{
  "num_hidden_layers": 15,
  "num_attention_heads": 4,
  "hidden_act": "tanh_gelu",
  "qk_norm": false,
  "init": "normal",
  "init_std_up": 0.0181,
  "init_std_down": 0.00331,
  "weight_decay": 0.14,
  "doc_mask": true,
  "max_steps": 2591
}
Each number is 500 + 25 x the weight over its row's rms, rounded and kept within 0 to 999. Layers, rows and columns count from 0. Numbers have three digits each. The size before them is the row's rms in percent of the matrix's.

# layer 2 MLP up, 896x224, rms 0.0915, rows 762-857, columns 0-31
089:498517485507502474534506543524494465487479568512469468523455472479481530547539474469486526513508
084:471446489557471516496489504489510451517508478478506490501520470528468531505509496492465500469475
107:472453512528483526525525469505482500583528498485519534498527489495509527481488491520519521504505
096:485497487495566495504515514490503510485500545522451474474486470507509491504444493500470484501530
102:516493528538525502488526488439503502497507453507509494477490466503515463519473516499502509502486
121:516513474489539517513486516534485507507489526498487528524490522509544506484465493559480507492500
109:497454556509462507490505502507492467492508515469512464531504536515527526484523483541506512522494
111:488502493513495510505492441523512509530464485461548489534505461485496461514508513508475534538488
115:520504426464504507499480519544501501513507524470464491485479537510491502521519506493492467473462
136:543528470512522504475482479438511496491512502492474489507512464519484483480438554471544482526480
099:444494542508482505432497506551495474469535504527546487545486528502519490520502505494491509501513
102:465505506530527498488499511509501498492500483506508510531458453510502516513514487509445483509531
088:488510518503521496526477521494421539503487527503510498521525489515437492517503516504471497493553
081:497513514487523534520470511519530517455490498464457526456491530514507461504497497482500541515476
121:470489525515478492507493473470499472531533494516515495488541495515538500488492483461493526551516
084:500503455529499485522489505510490503484484520535507521462533497551505512524493493514522493527549
123:533503495452506496514469484486487528500487535551489542492466525484475494527527524518520483477457
108:472498511482528517504469544544504474507514494518488510471438482503522509497507501508532506535518
091:503490495507489495449527498490489490497478458530492535505524529514540446505484453535463461545474
095:487492486521514494503478505472514428485507524526439504535520472501467507487515518519490466499518
124:515456496473495515518505491487484467527526488504428483475551506506510513504510427503505465500503
105:470433491473462456493543511528497507516476559524470504459508511497486501488492544476521446487496
130:511512523492541510514512497498550473475506483493520529492487524460551522492530499519442508496467
143:510495501549516480476504515531510486467477489514523516505481522469530523497500481522486485499496
086:538529460487489492504462490456490533494522540547510485528482482529491500526500493490499484465486
115:472476503466514473477501510516506487509526484554519523508534480489522545500515526523469456520546
090:481485482520522526503500477509444524484503500507492520489488499466522516495498479491511568509526
114:509494510529520457491477512474495501592524515478497498505539572537504559544485520508493508488513
081:490509534493511520513469522494459514515557476528502505520541507509461482514483517531474477508441
086:510492449521463489544502465477472491536462506554496504498526502523489508541506522486474533488485
091:467531519502525497497504507524468483478549488515469519516486558471450493513526500475511487497501
114:474455546479506500480523487498466545529495497478466502508493500527500463489467518512533495494479
100:494503504500518532505517529491470489461460490504496499548500522437484440487498523478508502536472
098:497476524510509518536450454525473523501482502534509541537502522565527472472502517522497455523494
068:562487506488507469499506481498502482516530490477514531514517525491473429482498510479490515501458
063:492505493477531512514455474450525465475483538496468452514489484497469508481494520493500506519496
098:455532538544520501509471505546477485478495506500485497484509453513506521471515515422494539455511
095:479475520501486510503496474440490510479448510520494523489515495512540501483493520537494479514450
096:486539481511489520509525487478494544527494532487519498509500471501481491500492488518511545539502
076:482496513546488487488510528491518491512502498491504527537482463530522553517485501520519487494472
103:500512501471510496520501504483475525504479511531528512522513500487508553501490543485486512513515
100:487483477501526536495470496530533497539461499531507475489500460471502501478492496499514499503528
106:511495475519520506531512502482494496514531516500505509482507492536490497516541466504516505466497
090:474540501517509520513484524493479468478543472527479489517477514486521503500502495482465508532499
099:504448491462467463511505508514542472556509488501487500500513506550520465498554491511523515520487
097:471502485512475489518540488514469517485460514476500529476464501505512467522475491539487529536488
087:485495477484478497519473515577517536532522494535515512500530481482489473536503521464519479503490
123:453492480514508479550511476492491448512476484474531506522518492469497538469529473504505500477508
109:538484510473480477510495517547486498513469541521504463504442478475552501492514490495506489524477
094:524469451489506488502463480455516492523506529504514513490466488497548498559437508492517487523539
093:503479437463450509511507505483497517458464514536485544482500521495522457511521498466518516512495
096:505490489498478472500526496513501497502536505467512485494455521475502532519483463522532471506508
114:509527495491485557551510511509464482531562499506513490540495498533453461493506473530513514499461
121:490495470480531490492463481508475506500525522539488476464483479546542469490490474495501493496523
105:488491501495503502549488495494462539446485502512492530525495504503513505458497468518579495496476
096:531503481483545513507490441474532511560482520485534502479493502461520499553472521506511482498515
090:477449547512494475488483493505481510460524538530540496529497491470494497522506527495491491502486
103:500508475525491527484510537471474496478491548525558507510489471511499520537519512511504511497551
075:542512509479479489504443529490487520506515500512502538504515514518491470483498504526533477502496
081:474521502494468516512494454472488528474509464481467528512523561500512490504492510492476528535488
089:511487472472533518490492508488483546536480494549579505537504503526521472510472516528511467503480
109:530535492533490522511501483545485515507455468498555495516490475484508502497501515462511464500515
097:482476503495498519472500489488555482498523533443493493490558522543522476496532510524530538492549
102:517513538511521500547482516490505488488534508532471478502502524517504498456532505500499532511499
104:495480485490522510501479485553501512520476441468487459509522524528516542533518518495530462477501
101:463450534476474510516476481526493502505493512483522509504507503498456487519512482536486454494497
082:503522536488489483480515493517444513448500544517506509481521485528507489496506522535488515460530
079:510450531458489527522499475534513490503527475485557494516500471463512476490546493511505479482490
108:492471501515504505441470493532498501504519525525450508519504496490479487465461491458509478472504
088:531462479489497505499479499476540448486521507501473489498496448505500463483506490453533475517501
113:471519471477499508471469496492526469488509514512471498504500493501465485504530466510543485496474
091:472500476549483512501496493475549514496519522525493488535488482523522527458507509532508489510492
081:528491473512480494546526503497491482483531508510494523499519506505564425503528525504520497488577
110:525486496493474468509483485499510453484468465485520545534495516453482507489508483510499480523484
117:516513523491493489504503517479512526506497507522472519461508486515477494533524501520498480514545
085:483479491504524511491457505521543512526537487503534511521517506501453467500501518502481442521474
068:495482542523476498533533518507514510491445506500495471511519496562519527511504508493433494541524
098:480509511473549523511542520505513515489511472516480496480482519512498495485430479489507484473540
109:504473477559511509510452534541462520538490518523520497528532509462515495485526527498562527486516
104:516487498459507500498495526459533545500427506500491554510495503526472449494527494487475483505455
071:497488487530466514481515520509506468512524466507516477516459550447501528499468516513487445473512
129:492516514487535498502474505482496522501478528490518526508509503528548513520539528541518489484478
103:506512512497544534486521536493463547517511469502556458487495482544478526497477471520492494504486
115:523508477451479466487542478514555496501508495489481509518525512465512522474491489487536503499517
112:512518555522525485508549487479502507547521512514495500480547540520476501521497538450457499476506
102:502510476528483492516493480496491517518488530497554553485459467524463519507447501493493488502515
107:489520480451502520516465492497512477490482488505538491500520452523530547480497484504508443500482
107:529496489478460502486490524535519482524503536478520500528473482494459464517490532496510535513519
095:507464467502522458505474494511503478462474542496490527459446515495477493484498455466494530504507
128:484489500537539497514520483477516450518531525526457470500511467504526543518491482514523490515500
108:492506498466485502494528491548490473515509546512517494492533497480501495492468512471500519488499
106:483482477502497479470551490500495528481468495500506500513490502512532500514503482465478503538486
088:488458478507501505452517537494531500478525502564473539522517482518509524503491484515454475542445
108:540510513477512532475485519465494528487510515491472507482519519557479481489524501493500509501491
109:497466529487529491511509481470527526537543483495501506535485526462494542506478477511512505529477
122:486498513537504489476533510558472497502451497517535513466496458492471512467495545465514490499490
# layer 2 MLP down (transposed), 896x224, rms 0.0867, rows 762-857, columns 0-31
083:515447484530540507486514450483496510489515426517550562496527527544515487476488508567506528452525
091:483498467487494541492492465466521477439511505495507505536482544480536533500523489477507489499519
099:505539483462526507473484495486532528437482504498480479493488484522485486492512508502493463474486
108:515503497508452524522504496497543473456504494509504449501467453506477520473519521494488488461520
090:475508497474475501495494490551505506495500559521489522517515545487507558471537498531487491488522
104:488488520521481488510518483488518504503527496492512494480514496489477502492548503458481498508501
106:482504508480525505500492514487459503509497431531497511493510497521515516477477481506459492484538
110:491516520489520514494518506455410514485520529553471519502521525464525497535509534497543530468484
107:466497559511486514497519524460519509521504469561517515532512481493516528457464485507519510518526
123:458488534496483507505495537555473493507487489516505506487514511485505525509556455536467514482502
095:546516484471475513539493469473486521530484473476444535469483457509485515488491494481484525536460
097:518465492500521492536502515493510510506467470494486494512533526503499482475501469487508498499479
090:521482523527467491492557511511538459474530528473494433500502506480513504523477469450511492484420
083:530520467475503480465526494483491511532496488546573489524539505513476508477530497511496483503495
109:564537474491506488488502511556518507462511527475485485497487480495455502528508532541535476450465
123:487499482502492525521458466530502451512511515554481532485511486472546457521531489481508523518516
114:455500524546476525499531524510503464491519461467510462506537477509520505491497487475491499515550
104:498497461517507510483512471478517521504494496511500465507545505503476492497520517468457491493482
091:489509491499530490582495506564515488521488530480510473495482534504459528500503502491497465482503
107:492504499467472479510459490466511505536489478486517517507496528485505460509470508531523495542489
117:468521500521495474461462501518532516502490522503535468530455493503479473462517575506519551477510
123:530484500496486484516520490480500530483472510498488488530507499481483502492468472514468461535510
116:495495492519471497507471494508460524518504511503474485519529476551472493496491503493565514537504
127:488501490454470528516481485483485524525520512491480476480523489518496481509507532495519506506494
096:492480508499544522501495493510472484497516473442519502492486512478492487511495477509497529545516
106:512515501514474525522486500486441495488470538477477454505480526483485491501461458507528576498450
092:518522521484472478498514513511552466501483515485502501519491512554471506501497494544480459521489
110:528498487492520554491526496522496510447493512510543480505464445460474455470513492499517505493496
088:515481497513488540503528497503526510490463482496476499475476503454528493455518537510507496486519
088:500533512490517497462496533502484501460514511475555518513485443507501479505502505536536493485504
090:524521472527502533535501485492519533513483503479510489505484492518555491520481481545475532496509
111:531556467525468499486487513510527412473507529505516485492504449487516518502541462489482512497502
113:521476507494503530499497524467523505469479496510531477491482524476541521489435543488514486492474
106:528493464463537485490496526525476491492500509451506475493503474511563525506537551474519531507507
076:490494536465527512460518520468482544505530471472479519483462496500481500523492463549505491515506
066:484470494514481494505537516555479521490500458483528557487505561510493497521513466518502499455525
089:537467476486478498480551516470518519526487508502477518527527512487503520494474535546501520545521
092:495497451474482444480527529526489440507512499506520471529539484477420464496496507449537469498544
090:516460493477494486523483515512486470480522496538541498515507556504494507496528513531482469469510
081:477457541486509504511545504482512499513456523531522534535513516525533544530485542512501453533504
104:492495516509490475456521498503493501500504494504487491522499501487489462474507496522525513469489
100:503511515498484482509507519498467502481533508466508498510502509513501503546552512497500502488451
106:472510534465482511487502518522503498517452488533506500494501493496530514497472526495506472562519
086:512481500492494460461491490500498490515482494503510504488537443525519510482496465519497454487505
096:525568496524520537485494530501458538462517511492505508488485468454476524512457533491486507486482
091:525521492532496487500474496499489527541524507539519471521527485515526517479540487486529509490499
091:523485526513481489502495527444493473489453528475495511515502502523490541485464500513473482464497
127:520485503475522501488464503499508550502512540481513531493472518538491536539461508508523505542504
101:457514495524508487484488489450483503472511439460512538483539487501459510503483514499522502484515
101:473536506522494531509465502504517523505568503449489510507512489462495468507495490502501491524472
080:485514542503559473495484504519520469515546498485474476488531472502472494500497476516491503494511
098:498513512517530535486501484488479523536462526513481518530519489516464490495485549442466516500531
102:491473515507531466441506491511543504476435477471497497460498511459548546496497525472475502501529
125:506492478500492535530547514488515517526507495477532459492514489520478523515515495480495438511508
102:509494529455495491422510519499559480558514496519517513481476525489515494545488507489440492513520
095:474530498530488470553523508513484512464517521528533540505521537473475499457533479512493514541462
085:496527479475499512500500498484509507484480491468472467484528507501477525487520463504508482495504
110:450513489560474479481481486507490516492485485495497506523522514500506472515518474473498511508518
076:485488470525503506494549496500494484497480492481515464493482468504531527499503479485483485511509
081:529502511506533509503454509514491469523469519489516468512492468496497529513501459517529459489502
090:513519533536489532499496474518503479454510503457477490490485474523475554503515490477496516441485
102:507494499473542479488452512471541458496513519489460504472521516496492503494558450497493546480472
096:530522479544497481512526526514456498502479487532481474501484492486486488524479502490517503497503
101:528508494523529512468506521524508556473472503460492546495504488475494505542502529537500498492502
099:484492536524504498517512523448519483500511528494477537509462488455485482469479474499488514491518
102:490482475481500489475497509484459479499525479497497529515525497493509512493513532479496536492497
096:473498502516507498522493502533524462459455487479504520516512525488519503503528509519503514502495
077:462532456524538468493479526498482533477490490498453497494524561536492498517477542493523528501499
099:511545488456525484528532506485467529518508476483521481478510504504497491515526529516490524502492
083:510497510515509486481486478502489531517468501489532543513487487514550494513511482478520505519499
104:513477528539478469540520485521495518497500488478517495512495502482531523516487520502479505505510
123:448498507504467479541488493484524518484494567516535527472515492460522530515486512498508502478489
080:445516517494514452493495472500509493553492514484513523514476507491465518470485470500483521514429
106:495500451493550528495476534532489510501537519507479458446507515532507468479440488511509532480517
122:518498481494476487492510497494466496545484474493499493524523511520494477501524524460536529512499
099:499499502497500515493525523490510450499506492499493535466497516521459488480528469478474499483490
070:521500459497517508483466487502526503511551493466494524466482522444458501467491493513566475474488
094:514512488543450484488486502535518518489493477468514471537441479474497484511541496518457474523471
100:507530522462489509499542465491541481485508459444507498482447485530493513533467494512465474502477
107:518527528498518469502494471526458452478498505502538483563503495487472525498459516482476496512496
079:511488495462508513524496514473495521507506494466494513496504506573469473457519508520493499540491
118:526481492523473528508511504524499484513523458524490468490499490484461485474454466463505509523522
111:500477510518479451493505500459494510487470536510489499488501508503538537487496515476478507499443
103:487487545554509527540461543494480517497515522509554507492501503541502483542486491504475491509501
130:484488500520518483503505470497508516550445532509549460490494533456513470524493498418428515521506
101:512513512508535504469501512538508479475503499510456494484530512492500505499557486529480515505514
109:533486494560495459498532492508494513523454517513491526522500537482473474534543507499511519494501
099:487496485541505518521509455464516510496493465526469554490519525485524525495509491502502478463474
096:509509517499485536500493492478515521498460504533502492529526481484563511527484544514495441482530
125:535507511458520486506507493518540528545538523471497443511531497515488494480524496508478535509507
110:491423497467521500454509532527525504505458550511489487501477472505480526499528485498485520506497
097:536477529488506531537479486516515514527463513548533532500476506479505494509501501566507451473508
089:471557497519492486534476514496486526529455528462495503500516503494506483497515521450524532497527
123:510470540457547481457484484485494505514463490512482487466520492513478524500517480468475493462512
100:490486470507495500473502513514505529482456523487486520448485446555483526521527483495517499507525
132:460482485477461454466488530500481469489465477497530520496493503514529513493508519504541534511490